{"n_layer": 14, "d_model": 256, "n_head": 4, "n_kv_head": 4, "head_dim": 64, "d_mlp": 1024, "vocab_size": 2048, "activation": "squared_leaky_relu", "norm": "rmsnorm", "norm_place": "pre", "norm_eps": 1e-05, "positions": "rope", "rope_base": 10000.0, "rope_fraction": 1.0, "qk_norm": true, "attn_scale": 0.125, "bias": "none", "tie_embeddings": false, "parallel_block": false, "extras": ["some layers without attention", "local attention windows", "value embeddings", "hashed n-gram embeddings", "a smear gate", "learned residual scales", "capped logits"], "init": "normal", "init_std_qkv": 0.0301, "init_std_o": 0.0301, "init_std_up": 0.0301, "init_std_down": 0.0, "optimizer": "muon_variant", "lr": 0.0118, "weight_decay": 0.02, "lr_head": 0.00537, "warmup_steps": 44, "schedule": "wsd", "decay_fraction": 1.0, "decay_shape": "linear", "final_lr_fraction": 0.0, "batch_tokens": 32768, "seq_len": 512, "doc_mask": true, "train_tokens": 225900000, "steps": 6894, "dataset": "wikipedia_en"}
Each number is 128 + 32 x the weight over its row's rms, rounded and kept within 0 to 255. Layers, rows and columns count from 0. Numbers have three digits each. The size before them is the row's rms in percent of the matrix's.

# layer 8 MLP down (transposed), 1024x256, rms 0.063, rows 757-863, columns 0-63
106:163170104148063142158118124128163104126145119103120157169122114071160147128098186039105154126115150146112090147123148126156136166128223165134129100134152150116169135073122107128128102132158109
096:147175125137136111117144148109121083105113127116166112115125119111129120130212126145110137160074169133139138071075120120133102127177163150166125114094144113117133152120078117083124194162153160
101:096119092149137092095133067163171121190136118138152122126119071127126155142172123085087140146146181131116128084159099130148118124126089204116156170151158124119074123126113098139154044109076119
100:102153061113141146142106085135072161134144153130136114154152056104102176161087069108081069138105151121144163110147111146115095115096132125090094107084126073136167162151128126102119124098067194
094:133177135171144130146155098163103128129147201116159121170092171183168123099177125209109142116168188138126128119143155088086119164144135104096142093121111112113139118126162078124149137129106105
102:163103131167148159127142120126160117161140127118146074124156173125113090153113125133132107109188092040114149127130104141146136171113118102095100140107165175142172073153075089149141120112113145
100:162111121157098127089141128150101102136080113120140106116105091136117140166116165070098082138079202186092117135079097117110128098131122157165100133092163134155136141082105143107126127126132108
102:129085143148170116147081097153137073137133074111132101104162163120152161081098112126061086112113103178104121146151112112113120110138134126137170129154136139141096116212140115099092150109108160
105:186104110178136147112082123151109042098126152178101191035120034148132151118122131116078134088130081192085090146142116140166118082143163201139138115138169187124121128063163168140138104169178110
102:094146114102117194116149135094123182126134194118127152155147093162095081084069137199086109108087140130099090116120132129176123147161122193077151123141123100136052141126105180189065128124137118
101:095049144132098139117166084111114081132144136108108118118134110106085125121112142149154103073140177086166092162138099174147099143089175101108090075100111075087106129143137166133084099151128102
103:107093157160114123134125153127144114132085126160120187160111242146187156100155107129099175135125100149133138150121103081113129154113114100129113121125129129182128164169129154117115136179112164
101:113162138073179166142092136204131181094117134136134131151126169148146104138134149143150129120192115119083142119037109144175133162125129117141113158136085135116113142125118066145130125162106138
100:105150117125115094138104137100132150111104134094140177159197125204140149125114089087080176151151155118170110131155133226134174161126107092096066176074079110134163080133149106128117134125121220
095:125087127192151109176131124110128129106129088120190168098111148154161214079124114095115167105090108120123104138125113080106130097123102141130126076091178075137104119125162159118190090108111139
098:081147128162074150142097141100112148133111129121138091140133120096086152141163099191145181133093134167104108172181112094113114159135150116151151155102130049102155103105156180107112115162131139
102:104147177129099140217125153102097090157104133164170088180102094128100130114166151180107159116162170202084113148152152123170133184089148093077111102095138189130129151122098100104149132136096137
091:146104100162145112133140126175120101152132162110155140080140129087058102039117121149080112118196202121156140162147149115145130132121126118141138092116197132118144168113193097111172133104117128
101:084059152155136112084178136142158147121111099105144052078152193166089104120133091104107123196138221130157017126147179144082134155148122068163136137126101117181110082103087108129101083103141108
103:105110111101164121155161142163161103140108093140158140172163122103146176116131146143104097140111155089092149100129121128149086133150100198067214114098164094102112152083160132106123166094130156
105:140145093147151115122087158168100115129153126142098070119118107106154183151142126164198156144160136173182200125162131119139196115087155127157086121129100139128165107112099088138157084083104121
099:157100139093087124120114153148124083113137125079137101099122163140096116079139154106097115095138152137095127118074172084160211177167081118067082144113106116093094098136098177070107132098174069
094:101131087116102188131108139178116102119161099096147114126134120161089115094099078073123143174163078157120168100103119079125138160162071151135126207165151128153108121174104142112095130122126154
092:119085219127113148112071115185122122158122078108092140183107148084094156220178136120119120061082132084116138171079121142106143127109161176179113228190073142083125110083060168105143105108148111
099:210138125172080114098062127123160061148123115125090146217160077135074109180118087155098090133137164112073108093070132101141134162091112162157115101160104158117022102094142120140172070136089125
098:107171174163185089151111173162123108147106096093130180150227178096096115105124095123082107178159123125126182144099087158096151179109135119070132105118105088182107137135111118187171134146142139
106:130155110137145075121109133100172120183099123111148158124129147161100181143103179128134139141142091172108144140174111171108083130158130124125124156176149119164132101085106120108103137131113140
099:129142163147155137131111159170169171074025135126155142123129057118121124103146175106188076222094098069155084117131103179133066109086134148150098069120145106161070055126209118071145074124105150
101:130122156189117137169104160148104133108110125122151126135162042104156160115091149125132076118135127162116129163104148140157092148116140109104074155095159095110126088158187096159182128186139097
090:098154174107160175131114166148183083142083124117101163182120151128128087082139166134143110150210121185186111125205108173127163114081126127126105133105063081092132177118124128061149112092128102
105:126058087111095122150109139129104044135137122076099139088108157147108170200181143170125160138131126098123098118129170112099072141110118074151175129136111126154201131125080191122150134137091128
100:109135087116142086127088134102106148136162159148136143149162128110130215123130140126178115134155141099149164138116148166183047151106138179098145107137137124116189135173129080131066178136081108
097:070208134098117179157092117164102111081148174143056147089120069115188147143094102203142161127128153101144101141140115124113069090110170112150095062104144151170125152107112079096101113099119176
102:106150155105132105153122171119100145076171133097076115124160133092146110108172152133140104112120108118189184112205139176134067123127080121115104114158138141134132100115137118150105145134127140
097:113024186163158128117150111128167131196119174131197095077150097147198122146193116131097156114115143120163103133136098102084108100099156114135177149106175121104115159132105133068172105150120126
099:140117140147175121107092179122162101119155120200191078131108101072110104122114097099123118104114140167161119166114138136161160114102110189153111133091145103123128150117150142172071173121083158
099:195151144121076092063113148118132105164152129097137109132113145114143143114103139152136099123073130136133113127125115104130136161125133138134100155107054143100147175074106170121106143106138103
101:088120137098159125082107112091160137095096080126106099155168207129116086136120086156112116091126143179161125127094178094155084176130101125088088131048074176181105147131151149203124176107090139
101:150139089115142101136141087112074213104142171124181120212189148135096242116129122160152179144115141144144132152094126128155094104107126120126079143129137153112115112107166084185183115118105140
103:131160106120081153120113143126164126090112141147140138150138134135071104093141088072149099096171108086114156120147138104085125167152113146135137146140124164169129129122124115114095172121169088
095:146135170129137107033130124128153120122093087168058111172146120126076117158086170121107132152077112122167135125118115124166123125134113131122126126179143114207192126113225158105144196121125155
100:133124176105183157102137181100143164197054125132143115082059119078129099145063096159112125085156105140170133096147112149150128107130176144172187072090138131156109101101108166124117174094168130
101:166050161147123167093063205103100192155115108102053134128235192162127100153112156054135105140102166148159114147135136113116088120129143165185112107146143166138164124104179125112158118032161145
102:060132094133153139124139134183069114126112124139114122078143100112151185111146145181148104079137096086130153142107124179146153109137076126173159132131085077098104143095101129151089083151133117
100:149107140121122156123175155088146135081074169113136099168134151102121130141147116109151138181132144086161082133136102147084153105104135131175156147098143124082113148118191107142118069132115120
096:147148132148171109120144114193132131124126085132164148141137132103142056078147109143140182072106129126198157079162181153199095118182141116118134136102140109160153120195145123087172140144087111
100:121104079149163175130140095124138093127138119120138157184063139126134106130079102167145188178099109124122157134160165109112150154068112185172138117112076146074075070058107089114143162068161125
101:072094095101064128131123093144101153128109155118109105111062124141087105141094110142146109091100190135106123114121153063160183141181145135151201114138134134093102171180152187182094156095128126
098:139175058111195178086152122082119103109119091120116155129148103163150144099050134108132131177163169177172146097112044088136137140086163120096200100147152180115100162115147179068139146159154120
097:081119096103189169169125172145093105114074131100158093113143151158129157128146145147124071174096149122081115133139100093075144118134148120117130149127105101095115151082139135098101156149200178
106:105108096139162128150154188144116150153098137087059151077100128074121073096118127142148087094088169124137126127083056178146066153134071125132118098153079066158164157149203142100158090140139129
091:116105175110121217120140164130166130153108151109052127155056110161115155178092050169067150149153126116134114112156106125092116111103147107092151123117121133126105079125129128079167164126070085
106:206080120058104088091085101158140132112137127107097119092112134106139069150122122166129151043135123176114162068150139161111098093133096147075136161132169113198160129129075138114102178117053098
103:146125108096093173118111168156127121129168143135129195087169109142103162087159154172110141132109087148095072127151129145129139116114134109156191105085077124093147089097080202101107198144117133
100:130146106154148109120146116125143137093116137149110082112149132113091056135105127173104161127095167072158107080142171096215101130139113149110131135118160162127112114126131112090161109120188133
103:153154161122142149143101098121118141140111097086141190124138048147127204130118161125173092111132159129171145127120080100107145117138119176113114107149107140129140156165136180191148128129179150
099:093079198139076090136099152131188133111121133077170107141095104120128083161141098099160115178115106100169146143165138122095080138066100146134117142124079104135163076171179138084105114135150174
097:108076133202136124116082097089127161133117131139098127076081085163220124071108069121159200121108200165161091167125111128160102121136144151069143100155093146152146084102126178127121127116122119
103:180103128139158103134142095101149048163179144119089144146120111113089102112132141136170181154126204126099080156097146117075141148148080201121137115171132171076145118148143160132104111121200067
107:106106124148150163108155121150101148131094137098112104089092173120129123100127099121134062096081158126155102168071170118052132153087111070169137140109120157097108177130065128084039121179105142
103:112113137130123129166135141178127142129144135134104086139094146096095121112137141113171166095143125150126127097135107100155142160118102094143108102176100147173077170125046103187135143131116127
095:124126056111093148131168116103068129157182144107121145138090109125091083099135125114096170105151156113099091162102048104142115131123154078150069145126088144102107119123136103136135092173109144
097:158108088106134137130123134129121097065130117173174168171113130187138135118112115126122139083123108108177064169147118119110141127103170114150106168127152122100182085145089146103099156123140161
105:140141064116140106077169094135065186093117159140136175148092156084144128163139138125083095099139091132131150104131140131169123078115109182145115132096114168093172113163070136066169130100124100
097:129145078099093111157114119152096138152080134125130135115137136159107132082109189166101149183123114108143061145150175161145155114178097154148114146089081058188099072070109115112177099131107100
097:153071086133160102144141101132139109158135121122109084142141131164148100076119149150127186162080145166115142098084132126100081110154119142158131186137133104168190123103138036166132101122132133
101:160110094125105112148143112143100141014089093142135161209107150141137091129099140113088121169145111127173106147162127145164134121167127079097107103150140094098133086111091164126154081122178089
101:099141075117134142095156138117167134137108159145092190129126095155080132124152121181167106121153096048115115111161168071158094173080100140092096117189132149133149088165106145107130116116169103
100:117142131166201188166147145099139119141147070132171181144108124073118147105099108070087163152153118124157138134132123099138072166139161102129148121123142138186110132094225157094112099084156103
108:134097147146147178146148144137137103167133098095184183152104121074109143091126145127151141159080111213157067155172160173107098160122116120103077138109206083081091144144041112136091104150142146
100:160157132160108133109097096163096126182112125063101176125095067116095164128135097189099144151106135107148135087138142158120083113171106150126143129136141153107108135178136137186123117117099171
098:144141136145141154118189127188116086136143125114167139085131127128156120125101118144161129115159141174102116117084121100129069168162131120092146103150126117147147130175175075127162074075068153
090:113182152102154108160060181080137101176102163060124174064140151161182112146167101059052067176122186111172129074152152096164116069116146086162136127105104187159164105131175093081137090194085107
096:089172101206135158166179141093108082120191169143156127189154128132136198133137105116157183112123098161158046123147190089145143072094130101088164136172093119090175059106106140128195165111144129
098:183117121143203142114111091138154086111222136095058125099183090125128106108152093125120098194130056131139145079148150167125111132152157167118163121104149096096107179104089106176144133149105162
105:145143055131120125172131150076053098153109134145143097122166183134130152139185103124088090170107081139063224155115142101144150141071121114140121148160128037115115126102164147086129134093057143
104:158128136104148164124183111113150088151202182045088150124194161174112162095094145130086098100150201131182117122154138115151135119096145172156093172140092148103138112136128101196167155132111075
105:160164150090121089120179084083129106131130161129080066092153103095176128168127128111126090076113114113150205205106105116155115141170121148192134114173147111197151150078113118074135138083144138
103:185144160129086113146069133194142106106112101122115178133114155137084057117133207155154165106143101178149113068059120151133103133118165154114122122090213052171141091127166146079138128159147115
097:101087134120155156149140182060143133111121107123109109094127090098113074117129114167166165101103097126098101088135123106164132120134132105092094094093061161113089166097108133150149147163126094
107:154152096135077114218135177095142110119164125139157141111172136158096090186133137103104131107153138070153100135141112134116087115119151106115164097110181169098048116086129156115157094119062118
103:122181117150157094166127137117084113132134110092162158103079150196122094131121137127102076123118123087129175072134076126168130039085113131087155106068131111150165084099110175110146138104114126
108:141084145093126158150133156134131056090176131143177141157116102115133158105153110120151132141150100099200144120046147134120126152138086137138115089170097081124121098146144123126115165151100145
102:187126177133144115157140185096101137101167178109136141110149138155096101146166152167124161136140142130157075073148135207091154149156087101125143203077146095143124123103124120135102172135067153
102:103170117101136087160080164171112131126168162143108173165105102125156127153145074164164121109103152072131153198119125161159146125130144104129097115084102170101169217129087088094126125168156062
096:125126061127129182096123115149133174195208102121131095133109138148076178140169149059076115106119108132160155098101152144100159086134169142192105090125141184136102117178093150063121137158042133
107:149145142079152167149114179130123084124177108127149121171104144129133150156072138161185154119120108084116148119169126113159165129142129116106117134085125148111082127122177152131046097116076213
098:148101145134169128126122143116147112153089115156153187111132111132156162170144135190130106094076138113122137050093092197086164110154170149072181137210133134137115069146184146119074102104137103
103:155105129083142155103138123149163083136138144113129150127111069098132164108101105081128191148088139128111179127148107087123129110140105078146132161110170112141166119122035141146158169157111159
096:151150136099099145062095116103122176112128128122141166153123142149122181072125111156103112111164145150145050142122181149115115124112192106125129139064104087118077106129144151110081116165159134
101:181119133149098109155101140161103128134089184127112135162121141104151119093151108146117130127109123158129121152101124085109162149108142110128149133069155115159184095095039076070087172116212090
102:142163099110073160118124162133127117115148123085073129057095139172139104155042159149117170147176110117122145151140038153112150122118166122136135146075098125084067122166166103164127138048110126
102:205103115128145124148088066102112143188134173093075120131123147192106078088175160085156085117141132146195130113186130105070068086153167134086136095171138090147134112131114125160136145150142146
102:126151085159177158102096136156152083125153147097181147141190062137090134168102075089120112094126108111168142157111167175099122159124095076110146118167194095092151136093167152111164140113113134
102:118151154150164078090131178125158159172153053084120140114153117071147157149107121193116126089138065092105141154107125098151125110082102131115152146235170115113118119148198176124116118105105082
099:091123058093171134125120078164164015195153187187134148143142111096120133121116131161123076063183153111132159130113189118083048151106194135192121159096072145169118198150094129119124102124108170
085:088148207128181123148132160176160141093095088081154132147151145115126148100078119095102163174122130151116114118162046134068092165131119099105166161125150123112150148073228134160124141178130147
098:201200087108091172133195167137101179132131114113129139117146159115083113131143155124057096138219147133133144109136116175165194145076110160172151136052125104152141136178160170088188072137167131
101:107130167086102114175139099105169103122126121119079102096125060126090151161168130111095074093134165107091097150098152102054184144172086161131108132113178092159154103148089107110136114155089168
097:129126146110146170162081140100115174139083159111093151180131155172138168103094121120139139162156129107168051123085134136107087097192137134130090074146101160120142144114076100095090100121162067
106:130152149119160131106177089148122151113198136116119058124073091149113115072144172133181120104141131155074112166127131171107089125159034089063089136121082175162119105140134108102156137132105134
096:112162190147176106127165097106119136160139139125093109097086084130081076166128133142183163175136158172139135150097105087127088145157150172130144098112180138140143102154116149044140102156178142
097:125109161157149106087166106116087165110126165125124174009143167090171115121080132081083103113155124135145162104104102130125081070093138077121076102152119142083175159170143086121142069109127168
099:157076195112119150165122133129169026075130093106120124153117173111137136129176082091134134123157143118115127099089139150092113146116170122107165111089105221134106137114078111122047069165163178
103:192140070115084143129118129119161136171163087098117145140137139134172141158195131130075141113099101104108188076147159119069114141140072133165099077088136103123086159151098125129142121132101145
097:151125169116174056152148122156130157125125111101120091155126176155156137076168187129116053166134185151170125107115125121070150169145108101070070064185138094199134110128117132146147110127111097
101:134145065148135152112134147164149168198164139141175134138117098051095078122170140183102142169132075147151143131124109124114100104096162075139174112106131084133127098120112124123086128119174093
# layer 8 MLP up, 1024x256, rms 0.131, rows 758-864, columns 0-63
103:155119121144136153164125126150084165094147128098137194092133119151128104179184164090144130142085119150109170130189146090128163118114146074070114108090125148155112164157115074147138184154145191
102:088081167158124078130162118075139168135099099134151106109103078157080136082105192140176170178075113174173118135057174161084156173173124083138134130165144124112150144177112131130147083112142108
097:066098097116120168191078140118107119132143114149179144093102071120165141132075126077118094113139097111145157099145171160070112119079133078067115146091167044127083148114084154123086079116127124
097:119106163173125196134145095167115119102113155123160123154115115226163139121178089155114134139172058088150093071166121102141167138160162130130065083083119134131127162145123145123122109092123126
098:156131101112105164119132131119109137112178164131154106148187163129131072145128146142158158148121103113107178161084091087090115150137057058159160061117132184141060135100150145179057157167090125
094:097139139167126130090127131148159144142157116117149129111183130183147155137123155134098120099118169129105166168149151055105128155143109182147134099088129147181154090141131122143161097109096119
101:137167080146122147197095137093134128124105164127107178097089161091115096112127132119149156132132129106096107120091098120206127111150092167099096156157138111152127122117140127192109084100151123
104:177166101059128140113155105154098135171134145089134089116124136156161135125138165103100138133131106123126125136159084073119083133136123135179149121111133176078129165075178134138154182170197086
103:096125126072144117163072111161110232215183123093139112140113111134131156102130154155126166157175194130075146132132097124108111135130141092112117110107062115101161151113167122126069115154108105
100:127080170147120162093102110128072068109140124053109125127155134115112133130107109152141079160136197067144143134157162148128101143100137166093095104090152065105093169112123148096111128165150137
102:129112099140125142109116193122166122135098134157119151155125190124115155125144174149136170154128090113117173121167133072098087082072107131096121116079154100154129159140077154069124148124158099
102:141098121132123176087061088184107118151097150149158173106114166195142125151187166137182126056137133117133084107111117073125141118137121175143084067169077157198051148082138093132153144185114101
099:089167108141109165111122151056135106087104173154130109161109146133117144128163098169094073165132093091159158114124112127096161137137113167134100124125056126069110069116132133149088113140177130
097:092076142140057112092137134123068097126175114134096109126133170100078140137160092120151106065176168179094118138124070105120135163129162161163072177122162131175130116126129154120068179198100105
106:121193135126115080139106099135135128171069100160148115063083135118137094080121067146172108067197106131150129115128155119128085124124049087138164180219138101137147058150144124074200122156132092
101:155140144146163134165133148143126169187137139160177139209161104173133118130110091120105144151165143137174112137144176177095096099109110137118163165144078122081112109133158145131108062130175146
087:163123100148117106180072118107152145071146131063170134128140108134099165023056113116128145109115161081119153099157096163142132144133075086135116082148194103087124143165112120165148089129166126
098:137069110185186099109156116158144041125138122136143088139111111113119082098179125156193085126144156135115068135128169121119102104121113139134181197127135061117162198059155104123130110164165143
099:144096136084140139110160059080135175084102143094075055092098109164117149113131163129158128104159083146158120117151130149136115122168120155147123149109080139123134156169138193165169102119094142
104:133135113189164157139133129172089147194155111123162124061111142160151158076140085135151152128121113086166151098106153161171151152106183105170077165121088152196119126079145144137087095140215139
099:141097088185156159123112088150091163142191171124125172124101134126099161139153046163082068115167121147116099134070122082154100120085100169147129114193095149167156142168142109159166127178134167
096:100085124139137116143117133122092143095130134128119106139193111163099096108150150101124111205174129151150103130108149106172104183043117091133066108165118177193139143116096158165120173171054111
094:135089130093197171141158145152172115112208137125193193101106135117139121063087101143115141156155111191118132147137089074160106140183164132131115123092156130053108150154145127132120109114136129
104:123192138135137142133166128172130099092151119134124215151133144156130158125142102115128118107152105104170113138165142144114115120138081141132170084121156109005067093119123167112159092149087129
093:132133151140148135155185105102121135096150137123099070131152159091125125155137184119122143118133097087102132148097123126139150024114081108122183189105142155154155073130083117200155153176115175
102:168214133116143162079102136144160103143116132101140168098196124188127165121149137120059114143085149137161073119127133161133183127163126133095136065133148125091135093135137166137083114100124120
098:122041102132118147116226095080123099144132118156180049141149097120168126193073139140118163108122117161128155092158086138084127152143112050141085157143119128136111141184116191131109193120125084
105:136142097132041176173094156119109151122095079132129124065133089095124110119149113108198082170132126093137147140095169134105122139152105083134151183039154185124082141108155100149143092181119137
087:129123098146174147121136131139175151169094156155160209110148162137102146111134097117122093164177149134146143125172093108133091094062170117092185084165124094153097156114107156099059210089132139
107:154149142082077158168135126094053086128123096059132117105085117147115073136123125082119164143061093170145131128089119121148107179159161099083142099069154107163099127112156112163058085079075129
100:187162138122130136122147142168100134193163191127138104170142112143117143137135169156170133134129145094083120141147145142118112161126116121116092122120170077047128127046092114031153189176112157
095:138170093126150097119123100098110130118090127163066174119134119128130124127118113129103159125139129152078200168120162119249145120118104110143126110121124116061156089087109132133132119152186130
101:129067167086163137190148128122128158116130115107110084147148100116144190154175168058100122115162149128125127137124069139181144109150095180130141118149123079078192100153098093132178128140155171
098:115108114079094162156128137149129131130118119141083120092114130199128134138160122127170157143134042109137113138103140107103114144109054112205082111185176206127058096091136100103095139110121101
099:164200168193138168094180126167149067137123160128130101115124129216145148109120111148148142107184163133118120144155155111127080124141105119087078105094139114092129123154190091158103170114131119
098:112127138109118082137115173139143157176111097104137085154097103128144161099139153143141112130157107172133120160121135087126138112150083099102148137143092129136118124060092168109097152134143135
100:061145090089127096124069120110178160119155106103074147121132171089124108100148071091083159152124108131135084117121165106170132163143067152109126136102122161142124164097161145191127146071093094
098:146156153137126144167102095164186185182159145174177131142125147124122108171136170150168171110123078117170198082134165091136148125086164120121101158122135086104117133146109092156114102194178144
103:119129160185100186164188148120085060092111113138111110092082115143108136155176145148173170135111089208122127164089178118098079143151188135159160145091180136135150066134162152094136111134045083
082:097104162196171146192079173137068148158145123140147088124149125120183156116172150133137103052135118141077115119130138081095119133095143160098084130110114152057131050159171112174109113105151079
102:109100138133108105055175111092094112163189118179209119110146129104157114154131062123143102133115125132119177219135106087120040175120170104126126135171133117106117137170129123133139121174127106
104:170112058141119188115084170068156144186128143144094087102112144162094145122087191090117176046147098096157186152203184139164142099167117133126154084144173169097165111183060126072152117138116084
100:120110096136133124115139138115060168095063146148152072090109116142088145130167188150104066131084050081162120078111088114113110141144126161159201170088113119167137094159109113135035047075140130
101:095181132104042147120152065119131116099075113132121127111128112119119138148092060109099130114215096147152129176122104153140088097136137128142163169092122176123088102105102125154107149133145174
098:095112090137192140103155153207172134118131094100092147118127112115153096119102115104140156082092154147181140137153168130151073111140103097119157077154153150142150127193145192107147119078139114
098:145109130141075162108147092005153148181100142209094132155140109125158106137085147146096101095159148125124187129130117115147158091197165171157136108140079150086117127142158107132113125125157144
101:127131127148131147115140068116123081157136124161158153099136123179114138139150117083167133168090133164188187137093170113132141220141162117162160119167143174132114136131145171139157124143147123
102:120197083135102170126127090095114146082097069146143172161157123156139169119108128103113076118164146129172106081122069095151174206118151178074163107116115180150139166129141119141175108115113164
092:106084074099151145126143154137143107159160116180155068170135202157145110073148072157080087136148099122118119097204095135130173167195128100078130136087144103110100112106113158084098121145204135
100:121150122139124097158165025110097116134133070096123122083131151087150196124099153155150089082107083103093169140162113127122167100100088110141104150095148118151211090149123081107113136176126125
093:151154141142129152087151115146167134122089109089106092181154168118104153126131137117167131106121120133183095100132103119142101195131154138106129132171107092130066160100162080117153171113149140
110:147144089112099170086102171131145118189160099085135173053095106072140113082117111164176146069129097198128164127129136147073140054120132125104153159129101114171122151120151120143174139098125127
099:181152083137126193166180148123100173188104140124139200159143120125172157137074177140122158154174164100057079120153170174139163122104154126103178184111120189119150170129124187101143111113167136
108:091164173148104152123130099166089158079153095115107083169123142105225121136100068111168136162109152076128179072126111082115095182142108075125143122133171126096177162033169184044156109134156154
100:108092158136071138171158139107128164117132138073121114134117137134144122094119139146151086139142090143109102112154110133127151185064153155104121132076069171090168105118127188095161102183230175
098:142159116172160101120160102142136124137104078081153123099118124136123104109110118148109169064127199180153181185128113142103132142091128150081089134129096166157110093133173042140186118119119146
099:156171142069165188120089095116124070126095120122132133117109111162158133122125115147131147094171124146023179111170115094134226190030141147144128183105165148069147171087097121137196141141108107
107:110126103099172150094079139139128119120091110105063160156146119116111164081088139172173152108127163171184162144110143163082171160171091182142177123119127103091119149170105138142101152148101133
117:110112146118148082180110134120117147180142168167134048116054125136102137142098131145141068129126109118133151103149169162138142135120140121109104107100099136081089161114163128106094145153156074
103:098149143199060193148133117150129140126125080138101132089133098104114158102093145102179139135136109114136085092095095097123140164184138095178087147098093067159136136154142106120103088119124180
100:106061131080091178096161097106087116128116189178097148124168123085119145123145146127123133125117182148151076182159146118166162127138088176082127094126096124183079080141116154118163080117103130
096:110075131107173101153084083117160083087183135106144116144069151117120132160117107157221115125108141093184093157154151181102147157116141081149061140133122165101115109167076117078127109149121155
108:122112081174148135152132117110105141114139122114106078130085091120113136109171101165103141078177151164119095133123172120172128101143113171088125110105109124094143167115102131109168123119091122
097:160122101136153138136131206207153165095157152098083133147123168113152145114127122174115061209164097181142132147117165118125185133158084096136114133143131100112138105085136169080118088143142115
097:157074072169119138152120059107119139153089144120088084136170068130093086120135164163131140171106076196105160086131129141171165086153093153129115125120180071135162130097120089202111109076141107
102:154101112136084097165125143166078141159094150177121136141126138173151097099137141156110164168131083150173099133086196183098129142184090178146126134063132131112103071095112098126126133152131118
103:118103118134127134130139129145125168123089120148163134170180126174144149128104038144214192151121114101162096105121131186161102151197116084190140062144145168135094135159143112151177105131121177
100:151172118173182147110146087137160146072142142140139118149118114095131151089136128154148135151137099155118144157095144081077091136118146079082105162117120115094178169142112119117142115191155065
109:123091110072096131092097116161140130153143174077127191162126111135108114148125157079171160094105091192118112166156108145142034120135117133104098117073086139141150155154103149096059081115125126
106:148163103135100172172134067136170188128110053143100163152144107091118104099127128148161127116151137145088129077121143170152114175201093143134141131151104129103104145169133133123162121121123075
101:126145155149115115090117057153155142127124090090133165089147125116114115110102085125130108129169134156126200171178173142140128143162161126118129071119127077103164067080149145103070132094088123
083:168116189138094117177083141050149110149169175127145153096102135154133113146128112163093099173127092086125157138111154148075135114151080127168136143099120160128175000123161104146082132139141089
096:144145098151129152108143088119095145180108146077119129126169110144135093075161078116180141114130175098101108125166077127188133131120180144155113145091095135143181115116147193144121132131123131
099:181126163122180152127157062071105115116186177093082111101163115164132123153153111119163116103119082135152168123144102169155098140085139108121131106103131122126091147115152090126105098121147160
108:131116077067117122159133136111111130138115128139146118113088161154167137107142138183114084126116121122044125128156146128101085171132131117179123146173102100120111180117103164114146121160135091
100:147155162166107196142155115136137071169190085117099187146123140132086131093126186104159094092120169191127099160098124153128104149161063186119141134141110085147182048116103116173152173141069133
106:145159152131152119171141148101157129112167104142091118100179127186237128129046157101152154114121115109160126152126074077130090133141094115181098139107130146155131120056080108088074150052052187
105:115108139149124115114108124111077119190122151121115124111121085034173084111110147102104151128163140161136067141117177093148192092170141059115076131163146163115156117163102099170103151107071103
096:116128172115111107092171106083105176144125092102129114100118115079120072046139119113146114065088118165118133093154113104102167152171146160117129129062140099171081166067123080084155184106116116
107:175109033136090160205112092137120169098147126150133134116169098118136134179171133155171101166143159165132083133125115181152088134125155085165141118162071137199097138060105102083136104111065089
098:131119105112132069150165127137155173093161160150101113154127121098154129171183088188179115058152128095094111146071171162105119126124135122148152091109114066098145130177100102083200162160111205
102:137165120117123130122154129126152105110125130113110089172114046149142124119145190132171142122103079152155159160122141168107146141145138160144106178120058140103150134137123143153115068120107150
099:176161115118124171102136132131146149080142142090126117127132143154112134134114128148116132099137122157163135093125151168163143085144060171130166142099144124133141105074116145119153147102144079
100:107156132134168144084176203157047106124169103123120090133077083126096130116104143120048140170189147128141103156178142160098135175163150064047125122068071163120158145159138117117121083138120140
101:141139110132100106193094089108150087141170134111116107172116089101137115126221087076093107094135124138160141137123146131128161056103083131189133135117116175140123129172081123119143109181082105
103:105170112117127135106101087154124085134148175204082124192109175130131129138159125126101122145119124109079105132138113113096150101166111092111110098121131143134109126100141180116109109168108171
097:103117118141067169140138131147113167123105121125123093149157194074165152160160085131126175087078116149123128150188063150177116109155074138136117121106194131100140126162109130097140107185177123
100:063104153086131170135105120143114131231094137132107151142153165139073163129095122127102190144127135122156119156129168137074137115161100081069127081127132155140149089158123069139139139115114107
101:162163134097086152138131107126202140134110147178103089114191160139131141054149143136081144083145138153134078086111090101130148135177135156078160104162162105134144106163184143164134099132124111
104:142113106176093147191131123155134166090150129142138107154145121041168156153173082159137136123054117157109122122112139098129129103145120097149081145109122128139177128102097135124097170060179131
098:186199074127137087120115129184141135118173185143148109067122104140111079118134087161169134080096115096051147164085117158157164177114149140143141167128137066109152078142072134081022144120183179
103:151105147078142147170121093139113156161165139111059140102119098200077153128133118079143131073163136109165162110169120105083133122157141107075120089079188155116086147043136134107143176099147144
099:141152092137100167109112107103126081116136105136117078126086139141068086155073112133167153117141105104115143078159083155119153127230155119080158114120130102086128096094113148120147109121148156
103:137108122130110113114118117134073086182061130128100132121131081068093128169128179143060109157082103109123070121096147170174173080164064095144142207129139141086119165098098096115134104133124095
102:138130046132097132110118125078154137073123170141122115146093191104069174118108115149141112192105137126073166210153139106121127098149083189103110082109142105084072149079139159147115098168167093
089:177122115103081163035115113076079104095163138183161093110130027129157080126159135156160127123139136155179157135117118138115140153121099154145133053117147126086133151141147109117153062133147118
102:171125113087097173117182192148104137153161151128141143109181088165118136124121131134103114097146139155098142068156095119159158109147125139137138155101152138170185079140115186093064160077146112
101:134103146098157129177092080141080098139165182121140130139086113160115120118072093100147087160152132147135182132134046125141152122090103147119139113120100157179117109147120161064120137118150102
103:124156102088171186188103164113139142082122145128123112168131137147125166118072084149130120136148129190120076078083141094084104115124084134145124142141130131100184140110172119081122105109149098
108:148179134085117128133135088079124144082135100150158115101100108080114134118110134133194087112089067171087122177134120104172105163120076126172089115095150227151196162168179126125138119152162174
101:077157155121136110085151058114073179124185192122059151040051095136105139181107167145177142199130118082121161143104146035144111126105042129074109083067175125109128181136161136074097122127109139
102:093118110128141168127131128107143168151124154105178118133114099131157114104169127107144114111101134096117133151111120172076078124130118160114164154127138116086200117135164123131090106114177205
099:153115121118126127039148136183134157103061167103124094150163138165218117156141085155093130099125166140086109136123130149112091136130108193114122123167094179134112158097096071100112124131142128
104:122127084092145160065088145114162073158159124147130148105091143110117110068152110050162182100063093148080122172089140134077134166173094128169164132139152164154082130133091147179067104089150124
098:110078119119112131168092124111126116161105099085189136108170154136108117178118160101092198130083136156120111127130100102155129091161128143100145169169115146102135141149172202117128161200170161
099:141132149112082107138155183060095167088185138150133123099100149179145118127131158118159149162105117126140121172122155110091112161204114153122084132145111179141126132163081129100088159126143134
104:138129134144117153111180145102200043082106134138176193144150115102133160191129134181170160074188203117089142123095160150152078155161157139107164127118149140063125151094112155109101160111077099